Weights of a small GPT-style language model, trained from scratch on English Wikipedia: MLP 1024 GeGLU, 24.8M parameters.
Each number is 128 + 32 x the weight over its row's rms, rounded and kept within 0 to 255. Layers, rows and columns count from 0. Numbers have three digits each. The size before them is the row's rms in percent of the matrix's.

# gate: layer 12 MLP gate, 1024x256, rms 0.132, rows 828-894, columns 64-127
# up: layer 12 MLP up, 1024x256, rms 0.136, rows 828-894, columns 64-127
# down: layer 12 MLP down (transposed), 1024x256, rms 0.128, rows 828-893, columns 64-127
gate828 104:113159127132106162111115138088154140079051120130128081102124104057096159110102081198162101166102108211147175191063135167108072077180134227095143072119098124049124108164099163146115099150174151
up828 104:118178136066154116140176152152106132145104089083106108088111135116194124106109114150116112138166104108121168091079118096091185180147169117051180100108152080158112101121109126165121120088086075
down828 104:099197107165112118123090133138096143134125090102148143120099156131093107055129185152071122135199071126151131126078151100115102135139104140082077127088104128182146036145123096086095136103123120
gate829 095:141150153192106147117179151144192105145131131156169125117130115116084158103074170088086157117100124175102137093097112128083122131133105091120118125129089097118144132089024109159157138105188147
up829 094:147120069146181110138176093131104110173126118170162097068101108122132059138175110061103141129124158088167067113116179183120147074059164154134135095156140139052112079108112167093085072126106081
down829 093:112172081122160112148121144147088104153151167148131149186152131150107189088038172141145121152155114151067106115123135156124102132154149098146123155154125145078110113078093085141138220119171173
gate830 098:147137131102202074083147082134156199067099154159168144152190128085121174106112084153141130153156139120151124079148121163127030133136062126105108160185131125087149153139078137091138135148124058
up830 095:120107130165103137083111102119114103146168157130135107059122102140169127101091185121133147172115174099149123125127190117196110205198122146160105139114168102109126213100173129169165136100130103
down830 096:122153123132167082119117099158153070138147145202133156121098138094096155117094087075171125154126133179132208134093141141075124124134140137111117177078165168077109175139155159133140110131135150
gate831 102:160109090150150138123110179132150114125110132180089187120069105144093148142166128113171131174158083181083110099099101102109186109136092094150117171062119170154096178169156115167138088114042088
up831 097:102079151098151138116146136171162088127135078102159084159089151126124137099143108103129095143076078114149200120099146046084188139117051158167108147101096131110093114140141169155101153114119141
down831 099:095162153159165153101132114108119077141085125101092170106106098131136139093145108165107109154162131173191125111115103115195110174158162163095100129112152125132145124110139091099170071204107136
gate832 099:157143104178143136100171120116135142109114148173138150124162114138144100035097118101096094129106135123117156162157138158102150126100136100092149131098069149054123114089118144083124110051101191
up832 102:080125130086155155122230145088109130202139139191125074176116107129151098080151097162161149185094122194135151143176160121117123189100152085140131098108148120131204143157146155144180128120081090
down832 101:109158121157163108153143084149135113173183073069133144098098092115160109123122153152124105143159142087101097121173132142099132115116124096121162099105110117040109104119105119126129111115120187
gate833 101:091101094092095147073163150160132068106078137146095123106169108119116053169174150126068166140114142163092107149092176140137106086152093152135082187117176149129184121187113081107133106097153096
up833 103:123151114151097138135114091120070142150158158182110134113175029150106167153137106101071140154124090116164101205133190094150139176149108082100069117071128182094189141089145146095126170145164171
down833 103:173163107157116105132082120162145113155160113040145166109094135181172087156167107128101133171119187124122117158172083176145146153145117136105135141128072140102097113116191089163154115156110130
gate834 097:173167088128116115090169136143099164131112091132171065066149089091114097101108169071152155160121165175101094106123119135124121137080133121070137180125122132110153153150142095123136039136102079
up834 100:066086116110126167120130117065111129161141145136171120140126095134076134157143182130150150095115177088154136121093135109145112134111078161138146094087147113121125183157150120125116103105074168
down834 101:088146150108117144154131122109124080139103099167149085109185123126135112112086089098070157142124142138068176087134160126097136165136146124088121179124117114122109177190097141101107138088125079
gate835 100:126138171144201147108128113113137157118038106108103118099117083144129160118098180137156131161175106132112121171146094163123087124133186140108123096092177114086078102075102198171099131105072116
up835 099:102131150119116108170190126063160124148083183140126141179113145111113122100088167115125123109134121167155094127164117164187126133110143107117153154067097083103103086137173157126124198097177156
down835 099:188182085139120133127087149125159131128120167136078156130153163093095149111194154180041162161175150146101141172197160100084121098133188055162184131146143095110117135101081108088085101151111179
gate836 098:126163106136079188148080177161172149155094146090072144178143113148151093113157123097129112175108115152156117141111083129127057127134135149090145164120139145188147160142095154118134138127137130
up836 097:077121110105066106099132092147170112128124133099105144085127135169167076173139143082083091181144103118187158113084052067091093171119110114106150127129136146102127149189111090123135091165128151
down836 099:145112185115185139127103153117132170101182120183127158209101132204101169124157134165132174124130091111117093136122095196149115092099133115090148118130125076122152148064171117127142138104098149
gate837 097:130110115135112156106140091109081100109096131095091075113145173200115189114107184138141156147165047158091172125091099141117156135089119097080085150115139136110159178146139106152149121165097158
up837 091:102070143095109144135127144145123117092127141073135121146103090137112139156101124090134119158175127145092136151179131164179122103160088181141111101161094034146158134113128103092165086080101051
down837 092:186144110140134134085113077121132119195085114127125138089106151144124137096122159185163149119158107159101107112125161080073054098084108122115127129158068238110111081152116141136093130145112168
gate838 099:095139124146063127183161150149176128118161134099117162134114105100130121093134096117063150110123080134122154167200122112114136108121087093134083142160097040138113104104059152107137104081139191
up838 098:178092184119121106216187105155144172129185081125143112132092131133099108103139108130147168070151194147140165145177124083080105166070208033141138160094147147115096135098120119146145111073146051
down838 099:130151111103086105171154106127134162116144134140128069145150119107121131122136129089093155087110148102136115201040089181146104108105112110106141107108133157101133165089141126143134179143130155
gate839 105:150157124141141166170158174140138139114065103105092096093163159117152126059096127135115142140131087136158097149182123080117056179159135103097134122138072156133179151123157141089133142103161093
up839 111:099091118119097111138220060125106105119134149106124119138104162148118096152094103098101215105146131159112194113167043151108125160135145102171141162132172096088084147153138107135074162111124083
down839 110:066169087110083145160124134154123118182079148137101085120105103182194154133137123162073182147139103101142060170158093117141145146180126158116123102158096162182161164170129096180170140147122179
gate840 101:141113118183159061139131074153144144167127149143162143154117099122114085145155110108123091123188209112067172125113128181146148085111123113099095101155129157180124114172079075149197130176100149
up840 096:090101104179141147064081083147140150146132170175201149169181127113145138115125103180141165126094110085172122109101135096109126111093123082143144113198148112104088144124140112185158106134144077
down840 096:079097139185115120135111145212094137085163082226124201132105138100112108061152146124164176137096124164106086149147100092178106115102131111148172136133132119121132137138123142167115206160140169
gate841 103:075123142167119093127082117132181140106134156159150136172115140128067125129091149095071171147169174175144086172115191129187165114120115167115087152118077138091171122184094142177162087123127126
up841 108:119137145170093148092162137106111088069136138148132135149152139090113090175151121109138097119153163171115126173095160154130067126145127184121201154142141080090185140161077138094106093118131070
down841 107:096136120128153119120123144169185063209146179114151181102142120106102129135145095098138180102096091140127090096112090137146094162145174194078113100207129146089109093139122080137157143164082150
gate842 090:119128113022135145126103146150115159121214075066119126160157148125120171138079129146118179116135133141155162096091212148092163036148175098118152104182124096185110137108132137162116152194112095
up842 102:097120117109080116174132155160121166046202127095118129128156091103148147105057154166201141071145080154133139140122136102143155102140112175166152155181116179161092127144097077146144138116134120
down842 099:139130143189155160124088089121148083166043139150120141109081125146127095139155096079083122156107161121126118112139106153156129183104129084123093119077146104090141114083161117134129091115122135
gate843 107:173117147216156126127117128108164086111071083160105062097072139159179212104071129093113135186161145146140164163166140129131130153125120143070155153127179161082121128099055134106136080143146091
up843 109:103099225135189171149076155124148105115064107127111072070091135165165219143061133127172108141091104184149109098148163187157064146142070060070127130166141152091093124132155136075106130141112136
down843 107:102170171120097124121139120102143076161182105187079107140186123137128110117178154111146093117128114117126116141208078102060089110121090140132120105116131104133137138140097156074088165124159179
gate844 102:097131102185078164146106115155155082159151068118185137155123095139087160150046167137104165098120092159123099139151127122188118124156139098190083138108111107172128123160104139120140105054147119
up844 102:126133163158136122096084139081149144157144152147152126143132108194182159114038073116102075135158123164124128133162065143174151173158136145120139149154066131173137103081113111147132142103121165
down844 105:120123206117105137124162103116128098136142117156111131101085218093119106059107116126108132125142171113123168154165145200078137119063111111071134103137145104066116175134125115123135119078091161
gate845 100:071130110166126175067130139140138115131160199108100173053096133155178162118102149132111077139139096149142139142107108158076117087118128091126116114190088130116092120059143144101126110103111138
up845 096:111140158099099114182086095127109125101147119118135085131091124080094145113133131167169112117198097076115114161140108074099092113165083113076095121121087063142093157186204127171120125123097162
down845 096:172094122148171089147139103161116153118069138148050156129151155211189117112167160109082104105110111158095099109085179171169129154133164076167177111139085156159136125091088131087168117108128088
gate846 100:154112136171182075077161133127118141137020150099114167158156082118144132136073081136157120140076168149109086128090080132181075172108085127113111123085131110152140135138126163144159158149105142
up846 098:097076123125113137083121078151119127099143063077131180155170131091103161106145137106153157177052156129127133147126109111133134172081120105083137127140066147173075114134183111141071115189069111
down846 100:117129122099188178125150148121095081155138142169156068116101127115143103099133132204160133176140087118119133093131179156163167095087153162107152096158152058201145066087132099135126103083198125
gate847 098:180144115157110161094169145135108111142069116102094132187136103137156146099144166123143147102136138126144103138082143113098140098170133131159139123200131165144135077088072090129088120134189124
up847 097:109109036107104131065118110120078164141164112139075104119059090111129070128141191110142157063167138146144138114120158120151122138075131105113130172075157181099130121118098136126105129170147108
down847 098:113166161209119100130112149126158102132098151130158156147103153091158160120132106086128160126158133115145158100141122107152151136178128091096100123140136094101105132095112149142126125096115086
gate848 097:123147164104178161184170104156080134154116123152076104116122086116131133165074067144099111141184142116167151170138155148180107149139096147168130076101139104117177116186062105118155112115131135
up848 098:132173119111095099125133106146088103094085164070106117157116149139145141113114116161122085146165098181126119170118142079086089136092189089082101187191122069116121169108156100070155143153066102
down848 096:062106141124115147114144127048174134117117129134086149128104104085166100127148119173151102190079166134157128106093115130120123093175163151116199145088109115101159136136163149044083080103083119
gate849 101:132142106146090140129110139126141201132087130172173147125090084113117086111105134169107211134077143102178094136129086173097108078127044141188058204107119168139148128070088203117144090091133130
up849 101:143179142138118120075170163078176104136141158097119133168110089141115116150104110119123148099105077059131170119142068142166089085173049107159091113090130119148144119108095176118098151101105122
down849 099:110087125096119122114124106124167140107097165111063126114142125080174103070105168162131098148173084142122100137148134107101200145123147124143066086147151161135090148070208103042134074130137173
gate850 099:115106111141094110166178128173189083121134145160115110104131126144149117112109168143099114090152154151104112145114162166131127139127085150107091153085097146105173149180071162143184119091083086
up850 100:111151157136119131107094126068076113108147130186118113126145133131142102093112139128088109148157094165160140129077125089121165135120161118106117143132121127123066195092145140145104021109123165
down850 096:161119137128172152130139134145133117137152154175122166146154150162119128078132161147093131136067146127090157107103149060142125182191098183122133155133100132140138142128094101166145093102080100
gate851 094:118125054119137121117115147124094148162139125176124086074169109188162134108117174155129119093150114182132155093123080116095060125095131033107038096145093109197146190099151164113081109120152123
up851 090:110105115136152118098148088177120138114126138139139123167050142046126115126108095133155186143184123145109144142186173196158147094074092094093115128167157166103130148117115122130163080121106155
down851 090:123122099132148112122134136137115120106196155125110123127146106182194142125153119114049099154170092038141093098107127108106126171101105119116075133145089115161179097113075162121143176165108116
gate852 105:147134132142089148103180131109114157111130068171143110068216089127203146068157114125148146151164137102138162186126122079049114121141105135163117124121093117105138149167170103126112092061095097
up852 098:145117201182156212081110143113150129119136152158131124138163099150123121176141154141093063152207152121163120075080126082103173148073159213072165172193112101104150118108117122146108124048178133
down852 098:122153144125077171047104137118133157070124108080187128128058063164106173140134154093108092131103155131139105141102166103120127157117157109119178133051085102077151117125117085096096080129104111
gate853 100:152159091171123152146166131090105178103166128125089157092145099119082130128126055117138102173176154132115142134176050126180096129213085086127113186141155114114111106142136128130143134104081160
up853 094:158095139132105125105148113093168058136111117121138127085181069144077081165147140127135151122175128137070152154126157121159201139145061141175141191130120152102218107158113129150144140097124129
down853 094:178080117132152142092153134098075089102129162166152143192099147110182149113104124156135093156083078128157077137181095086073052081152157187119081083145121125129112145132141090125106097117101074
gate854 091:165136141138169096156121181121118126155135130097074084059135121165152132115043132123089078108096084146176115156133119110165131150094108119074082073155146116029173122060097115133157115098095160
up854 092:101095108120125099186074154110114168140117141092129165146109106158147125155058108160125166121118191079138113094158181095102136120127095194170073065177114150082134085120122083125131145045119090
down854 088:099142056195135110127126162129106084112163119136152152133135165097109124124137091122122117150152094136099153109112106131108128178160131093108138174130134132188095139174142122165105122127131109
gate855 100:106135111178112146120141126091182140162169174127144140096132170134070106091155069153160050126137116180122126125151120074062102141167108111150080136144124156140157123122083163143109095135103084
up855 097:107114130158147128158094177147124132157111158114158062099118133112157108126146136115166111106107114152104104105136157203108136167119106083174125103108101138103145154136153110171193129113078101
down855 098:175159138140181065070139105130149068122185132114073153099109137164132148152157115121128111119151143148117069100181128088076077122110120148138138149171155151141144086147094165122087094142098150
gate856 100:139140097147114159113101179139139110143132134182111058160075136126130152128123127126107122122158098156103151137145130110152137138147111119123134166108122056116159155111126030146109121071081091
up856 100:114121130107112099144104143104141130151056084110161179136138151174151152139113080097137123096131073093103143153165160112110150094087177118151107116182086122124102131153120155083097140218140096
down856 100:134110104077112156134121113096191123161141164110148123079099091140110134080116096140131065111153126171096188120161082123110095094196049114116092157132174115093140074097100126136132156122145139
gate857 103:139152165165126103106112145091185171095087164190135120072094130135127128144164174132060154137142148161095089152149139137118166141159143114076142135175110179127188159173134158129144101113099135
up857 105:118082142180139157111120146131135090115110121117197101136133119122147074165035086102112162089182163132150116108143165113120123137115216103148184147093044153154130055145114134099102160108129107
down857 106:096178163133121128171122144117126044126098180161149108117135140106134141133088094125078165146123086098125096155173113099210058112130132104198120101079066138095138138146135144159100173105116123
gate858 097:126151077142117144200159127109140148129077127194106172084123096064088107101153104079152127137141150100140151164144128129128151130092079126119133137139126074103113136132129147137206136127099194
up858 095:144132089138118156104132169155143189140133055143143184151146092148073094154110080152111148132085140116149117158141054108101102173102114141143116173164080087123166162193119144073127114152114152
down858 094:153097141158122126114169134110124073121110074110122046141134102161149069042137104173155142103162182153136149126175121138101160144127163144143109102092150110109123146134144135109153168108159168
gate859 107:118160107117094116075140120111159065085091165191152083118119156085089138104135038114134186100161116090110155141113125142112141144105062091114154144098088138139160109125103131124182122096097145
up859 111:073098130124122135057111150071120121130104090125097155137162148119201107081182113094174153116083141125168124122081148117110145128134160112164132197064125135187105178130134092189162106199092071
down859 112:137100184132130167138118075185171114111174115118111132145139123141099098167149127153148142144110090139137093105123144191120060106088108124091087110165101138138108103095091109117090149106104139
gate860 101:178115139143183122113153108163166137184084118100198130138157148144151154126137102071124095144105075171113100119162114136105167160124169157050142122172148129104156147088138154107155120127049145
up860 100:100114142113098137161108075122110149095183121101139168123131068126092106149076189140078161113129061150132140151113126157123164093166055104042103077112105116095108159078140158125138133143122083
down860 103:116148106160050135120102137136122095200152153138118092103117159137108133143108124095125127110126169140116143169140147131120106118100098157118121144131130077091215126115100133150141144078145105
gate861 098:117140120121146089137123127132145083118077167174146127109088204191082169106121137152093128098134127205160075146123105137167131170120125086134137028071157111086153122169081137154120160151141078
up861 096:147065149102051159148096110125109142164141088134160100155150101122111091198189138148127153161052115188142073128159178137139091127139126144143149120099078055146126083158095074168091136138144142
down861 098:130160121135153117119159126101149172141156163141095167181143149135143125100148195157105100165138143114079146159170149158107112124124125152112082138111162152135139232102145145165142151152121071
gate862 100:083133159190138158118140145151150119139161078114111142151157115115092150153106110129118095147120137106081134171161117165166065090117183150129165129099152058146216151121116116074115123144097132
up862 100:170083191182087090137185164105138105165144159078112144143099164150124174150174094143140133086130109133174145112149106102099177134162130086103139171106090087183128096119130083151148157062061136
down862 100:065079105162171146094047114114093159133137139093158109092066111098099104136074137078181103112137148098083077145118157121128099090107132154134130153097078115126112113150146132133178088154123136
gate863 099:129159132143134096178150125142133113069089147172142069129100129138105097161152123147103132128106136149104137173122148078108062117180133160120130152164158083137168127162140160128137148109153105
up863 106:097136159121132142038127127182167130127121130140159122208142176172133154134149099107149136099088092128064132176058140127139128153101084182174114086154123168163123126152086133154104122101123101
down863 107:131147108108130144144135105143160148054064151156174088083142118096096101152092123113078166144117167074111128168132108081134099098180140125114126166165174128094144083131159148151101137089157119
gate864 101:176153184085155088112096090119112163113121143121131156146108076142110117091163083135150163196122109168073095141135119179070117110177120148136122140092113104097114109107146103167102158116116109
up864 101:126121136136111192120105157121135136127133049144134096186120144070109161201153118131186114171132118134122143176115174130144186124092127087082128097131109141102169117164107143141100152182157120
down864 101:093171101144113128109192128117072137156166127111143111101128174161155108126131134126109139172153216124085073123130125116120087114150157151116089052136104101085103075112151101166122132149117097
gate865 099:130149148117153152096138111186144134098120094146144171169089086127105084107130139155129131136175124151182147125098136188125102174155108151151150142136099129112081103080104101164120141107124155
up865 097:138147125127069115130113110138120119142162115143134117221148101110128116035151102102100136156107145146103108166102154139081152105177041136153074160103143107133136108059099160130170125183134144
down865 098:118178112211105176121123179135116160134150135135132155087161176138080134113140141117112076102095091149106144126145127158145113074130083159074119160082165126159113161177186168092149079139133145
gate866 102:159127140188087112122152103162109108113118112154144169082074064089128100095148095140163093128119129169108098126096099151110146092133152130123109113143132094139169057130085118158105165104090175
up866 104:128107098104092096084138132125125138253111122135145149133121126119123075126096073147163174110105161128143116072113148126101078134112103103119185180165134165141160128167176150143145131139115135
down866 101:117110166147135172128053070135125157109137133133133160105141134102077228158120121112170096143123185120122162211117084094122115173113193150124117156163132146115094116120111130201121112086110068
gate867 100:079092139155091183164153144115181126085158107061099103119145108143123128128101153125144110196166100120040166086166120157209116108149124116161145108097132055117130092176173073150163117126147125
up867 103:156113046101175110135115074122142086166075119153112082125182179123093200087123114116179118130127146125101148166130116153120148089122121066180155132172142103122158205183111157113134183086131181
down867 099:114155086148102113122129090134078098158180143147124105097118083190094125143154118152116161122130123128103145097087131148082136147136056146149084109121097154091123133119116125125124083152101129
gate868 101:120097099160068133160137086147172132118109133133140136070103156154121137120120145196113131194052175118187168158124192089153123119149154119118156106185129148120165140150192129198102105130078149
up868 097:088133192094148082105144143189096134101075174149171179097139153112172079158148123161122108162110148108065130111143099125105114102127148172084146156063151092145048124181143105149123088182105147
down868 101:181136061086146162097112127130077131102172115107118107106139119128110117152163150089127157183138111079093140131155199159143080122128118135124131102125129131073175118165099105140125124100085132
gate869 094:098143071207058160124124119169072160155188122174135070138132150108149176071164178103077149144081127147123141164071153160131176169214094106101109164165138131119061162162090102119128169092151158
up869 093:085132101126105086110142176098180123137116162076145099178111064161115104133091084142128176110148086142107133118111166148131148134101132138092077145111103123147143127140058160166067153141108062
down869 095:130139150105205105088138136129092171125137086132143130128108112123087136141117115130104069156091175091136103093195165162137156135174128119103163182181162127153093187076146117198133081100145162
gate870 105:122153137150101108084142138119157160204110135175135142151072154155167197082147127176143131137147132152097115179126131166185107158102167118140146106197103177092145141159149092147120079077183135
up870 102:194111120096113142156145139107095125121136131154159129166157086108163073154142089172115111137079122146088068152155130124139146142102152177123144106128148186149113170131095137123110124169151125
down870 104:176046101148104141168115138069102093107120114159161103133154167142110068127065091110157133184125117158151124133099164109110128087152143143079163131102121082130170121170147173145187126124147157
gate871 097:136111134123112179119167184098165100153136142168054082085146064081135161156085113101164138120108084169088114172144077121084049110109146123154110181118152131154191097155106122099129091154066107
up871 102:131079120156119103082082143127151145154062131139167078110089088132112179156168044041129168114136124114110114117127099079137125157138143140145140121175128180197148090129148142114133129159118098
down871 099:126165149131117126169105120144104110130164107109146065160080106100159167105156136113113127113059127116127124142117149123116148085074129100144113131117093091153047118135133107156103131120149101
gate872 100:137221139121187120117137113112199147122105129101146058122094139114129147151085090083112099182119131137058176172218130126141132167184148133068093123095095146054144096174086118136077096099169146
up872 101:227184158145154109106110108081122112123086135160108110095194090109124104105159166139166160140113095174132132162100108151063140126121117118161108153106131056141144109135115080137146097120100103
down872 102:094139150148156070068156132157084107163118125108117108123167120094145145108106134124108113079088115126102150134109100140088136105094135100090124096117133227104063147107077178163100120169158128
gate873 107:116132197133078196078146111125164099159072131116084103114132126154167198123156114190151060146126092171086119239135163172074117115103116144129156140161105150127166114155127086112099081110144157
up873 102:146151123120105136177153138071143185116063148114090096074152120071080168075188088145075168076169098154194148131111152153199170180133150064106081166153100131119121128113107115098116099140145142
down873 102:123098098159164141114126107057104117182126137142188173160070104111126084108101122166125121169075144107047146110069119109079097179182131102116201135108117088160099191091090175130122100093117129
gate874 100:141198167117160184150168127149130110106148113130078113109152115142124108174185105120091154146120141111137131116145129123066128162145175088076084087101146184101135090148083144129153117068128144
up874 099:144086139106143111079156076101092145091186158134206050137118098119161150148137078141124177112183111081142083178113156126081159128118129138174146168138170163199155154185118153112126123093073113
down874 101:139121098189173134163105111103100150145172121090111091169112106134112137093109134134112105131128119096177120126128143144118063150119157149097110104120104163141175119099134121107167152077109130
gate875 101:170124140140107132147117141090097132134098129117117142126131157122125142091087121159126093110122147093201118136099173142128143126149176093105149114136110093169073106157139164141176160066149170
up875 094:079107123119109141116123109090105132184085136101152119112073112112137169125154128125166171127142144131095147092152094132114112122172126145115084149125122148135058193148139086103101140173140171
down875 094:141164163149180075121146149116155142115175140108140097142175109168111124121095147138096106105140116119157134184093134142154123108121143157131145122173124134104158047094126167107176130082139119
gate876 103:160174137179090101081131120092165110073083178101039160157110074116148098136067160125105125118137094182177131168133110118154113148139101143124124126180125126106134116137096134142128122159101135
up876 102:154146110108066138154140114159161081135139105163127130089130083152167116098163084089104124102111096125081112101155142163107166173118119128144091100085114162143160192104151176135153104077116179
down876 102:122143124131116139121129125096158127157077157133111123135118006187092169106120153126164072149126141130203134199106084127103090117154192132163124115093141134154199131087145091105079116077150062
gate877 100:111131154106158070122118156207121178143157085100085104120127156121076167064079118113115100134100151160107130133123128136159150105197171059141110163172139103147112103197101107136089120136126167
up877 102:141076186169089092111124171118149150137148118127155117095137194138100150116108136129182176123084084178126095113170121112110059144130193110148094111121103151155129125086127188163116089119130124
down877 102:137144183196086164136101119065156112172139093119194108130151157087129113077137110148089057156149101076151119100100126147084101126150123190165168168103072076165128119122128090157123150150114148
gate878 096:128149138158055080145112139180136137151156101086128148066108157155090129123092069157136137069150128189100146143133151127052120128088071073102081192129133111146082088146126167089191149081135198
up878 091:094136091102085121106151111147140137143091200159108116174090018137117150144117139142154160184113116132049123147104135119118110106146103089121121062101091170124150078162138129108086114080130086
down878 092:155145113135207074046128077097161122156141126158082175121196131155107134095127193047142128189129146115140174141134170151146130160136130072163143137102080127116127122088144184107135133134112152
gate879 094:160122203111091126116098136114107149161139125104135158145153118157144122064094096087117121101124127165174136153168119128126176093158124115184117110171122111165173135177134128146145107144097078
up879 092:165141166073096158149096141150118129062072142114139105158116091071136122172108181122092196175090168156052123098167123098075136135134139124152143113115092065106064038114105137186135157150133191
down879 096:122089123129122148124184148140162149197152109159127096145120156113150155113199131147156153109121191090158150139050131156086079152119141099110112120118163120146064128113166141120132167134162163
gate880 107:106152145172094126132165148114184156085126154195128106091098092197147137106166129115047141145147083175104165151196160167118155178176135136144106120183086110125168097132066123111177127109192141
up880 104:070090139121089091073086130119152091182159123115130118108139160136114158079127143163134201044123126125121127164137157086124069129164102116069121093161161152141139135115086149126132162197121115
down880 106:174141141185116096112132141156142160140199146090155172135168199159151153117096108175181077103115076162126126112157179050164101166136102101112180155134131142119109174173157092174140176122089092
gate881 099:104171121142176095147155140142157114112151138128130137142122079123102112115084127119126109138168185195112096159143148145157140095098127112127102114119126150138151206088141174151151100111110136
up881 099:155165069125105096141141119096159069094153139145156134174127174120131155144160146174117171129128114130157122104141110144146113134126104096125172087119167088155139129120112101110174135106068118
down881 098:103136155151148132082135098087131092128107139141167145092149119094095140124104094074166154076139171131094148099161141129118050160156162123059095113103074124100125105164185166172151143151148096
gate882 103:089133097125112131146153148141135122160079129161145083096132143126096161108160121214123111101161151153155162213141132105134119128166070145147157109087140140097164137181121137123108112145134101
up882 103:122121140145083171128142091161181171136102146151139033150070119062113129092098120082142159125148181102129089161102146117107114161088121165114129125123086136150178095136061145113149153170120099
down882 096:156112137141145151119122154089120121144173071122121180165134066068157163097105172108182168091106109130107151137097141086123168112128080119199096131109161120133097137127150160106140157112082143
gate883 097:125179107203166148135139149150146166148152141126123116159206120133193158161157158130146108139096140107146144158141116172148148144108109131178146159114080148114103130187045102092156140152126066
up883 094:137132087136098108144111157158163070178169095135150153121176120142099155084177081137157146103114166115114129106074105136119152130113156097131106142150089161204116141152066132112146096137095176
down883 098:115196215086095114115151095112090114102090110099110154071180150073099202154106155152090121143141110146127115180147162160140151130077105173069130149126095092166068187170126118117156146128091141
gate884 098:128125096175136044147100088152155137109134101155069156121099133114124113106126137168164109181105139166101093141104131148164115102135162036104153168116079142100138112120078126154118168106052131
up884 094:119152070128122137082130127145128087092146175082114156132116136105117142132141172122122051174160137084109180102163165116162163111144085147110122130158099146128170136187086091162123142113128103
down884 094:157175176123157115117123133102157078192124138147168117118157148170105128104145126069180153109141127152098161125110115123095137172128119107086162124134154080149156214154137120115115118170187154
gate885 099:169113122189160135105158126131122127167090207140077123126139077071153089087109062183088144132104154130107210148109141088113126147151127138132128126103046094090163075096080097180154136117180123
up885 101:130126140184132103128118101132097142089142159146113122097115137151173156166128143081152124135163163081137145126102180092184150067100162110106121099096094089093137140159110074127139146153146115
down885 102:134125144126052123136155113106138141094173107139150130134164103122163097121132103150207127130122141134119151172074094150159133111124117139157161153122140166139157120111145094134075114104118136
gate886 100:105147176180159151143156155189109153076124131136134162115137098118148121120126142126140097108168118145088095143129120111123128123090069121101170135093152158146137082158214099180137090134089150
up886 103:122153170114149101146114097171137096148140069116137130123127164105152182095165142143173135185082149171144119100116130130055124066143135138102074195098177090175167145137143079151082132113141108
down886 103:169118095128138120149147065069143179156110119172093085137074098123093079081042109108165103109122123100154080152144102079128108184160200141160155140133162131158115174159085104162141095088158180
gate887 091:110156167123075135094148134154075123108123127131136162096163174132182144162158107101134100128191127117105176142099164150131148114118141119167142102138107173100084142107147162129136135096158103
up887 091:110141138120200125061117116152086056113123110131127147140156129124098170101108183146195111130143129125217158156134175095159127152130184093125163096147147102114136076110079156187097165131119104
down887 093:131155121140173148139094141138156163161088114082144113095097106124094081150131118176094187126062128076081090165153054096135200092091127128124064123118169147133127127109130064123152132114103129
gate888 104:134154079093136163097142137208158115168075154155196097115081126126140135151135148151149172106152140119074156117164141132130100157129099131116132103132096108174097148174132112114114112130099124
up888 106:154182113119135102143140095152094076112092141076085078174066106150095216108107105172145150110120204141087091104143111143133097160125145210130115103129104159148115153243137161179162183166076150
down888 104:134129123155162127111154120142100189190096087101076094130118114126129206185123195084107161078126085083159085083098117053101143173136117139161152128140138115094123104104114163161176133106120119
gate889 102:049160092133157134187130150109122101119110178156117102137147128077069128124141117161117126071129193100106196143195118159073169133103052159117141160127158113140137087171110122133142091103137107
up889 099:137164090094147059105159082126135135069122067090149163135159110204168129113183153145160120103129123088096170082178083072116066171117155084102112167152151089075109109156162102169098114127095158
down889 098:126149135147169111143173147102124126152136109104123051121140106077143098095125094152101175054155092117133149081105155140089174124105074131153139117135149123149060162161088157087155197171105080
gate890 101:179089192113197174101142091143157101157124140105110157140067118096166120096167138139145209175090122157147092156153107169082126097157070092117111191101143139102172150097178119108112137157141166
up890 100:102106088148128107111113113103095148140156142093164122111109147146097161179040101046110103114153165092155134109119118168152136180218092109117093132138126120120114190088134117158149111156124093
down890 101:127150089137176153076061148106180137109129168169144094174152096138199026154168154123146108135075121165158118125150192132147095160145142147211119136144158091127090125096178179112166093117161125
gate891 107:130165113123121175121099149171128155167141101105130098133106105069140126133135137125114124167145175212197142123124163156090114105149093115138151196214158137099177219162087102158178087103163140
up891 110:074091111160133074103109162146118145122106245070142172136143078168087098148139126136149163113100134122137113093152131099113150124151111182133109135107140088199094102079167151199096136116104113
down891 109:120166104062065061171186120067117136102165124141102082135129111112139140130126095104105156156141148148157131139136157137149170151119142147186170119094190138142150146138040111164117125140156051
gate892 102:130111168128168132114147148080132142158119140164152135139120111113133149105097061095087155175098154149124132149170154189149140058126106122111164117071086135099131105163118114095069160050176063
up892 102:135153095113206167116066144166126124081154196089125135100093154080110174107123096120149093125098080114117130106144136149131127141128100142120172132062135154108177153100119103129076130068114153
down892 103:170109182059126152133135184154134099066097138146156053119210077111110183111123141044099068128131045093176105151120140148132155129116157112173136132143078083119162102151181073130115094133139148
gate893 099:128167139135122145099065083109100133182133132177148118142122138169149115131114099103193184136094129145123100098094183107088075074113170118154097140188107163111100130170123146081144140142101156
up893 096:116143108104108105118114152173136123097160091126117091165127122127070129182161118164066051199123125119113122087168105140133149129189086168098116158155102119145079100174139154128140172118123140
down893 099:142141114110135134089141157147064124095132106099151181136147147140141100136091146137141157117072070191202100119167120127102131186058103098169193120091168123126162094136087181114150112153137149
gate894 106:159158138126176112182088120178140108099111078176116154103104122121142159066095124130142147138193165170104143133199115105182134131088091114117078195102137104144151132136127054161124094132102080
up894 110:140145140186161146138157137112112099107163146146100133114188126104086094144147184043101185150090125103105117114142147121114091154174078123154065068076156182148144147149124125098145087118051171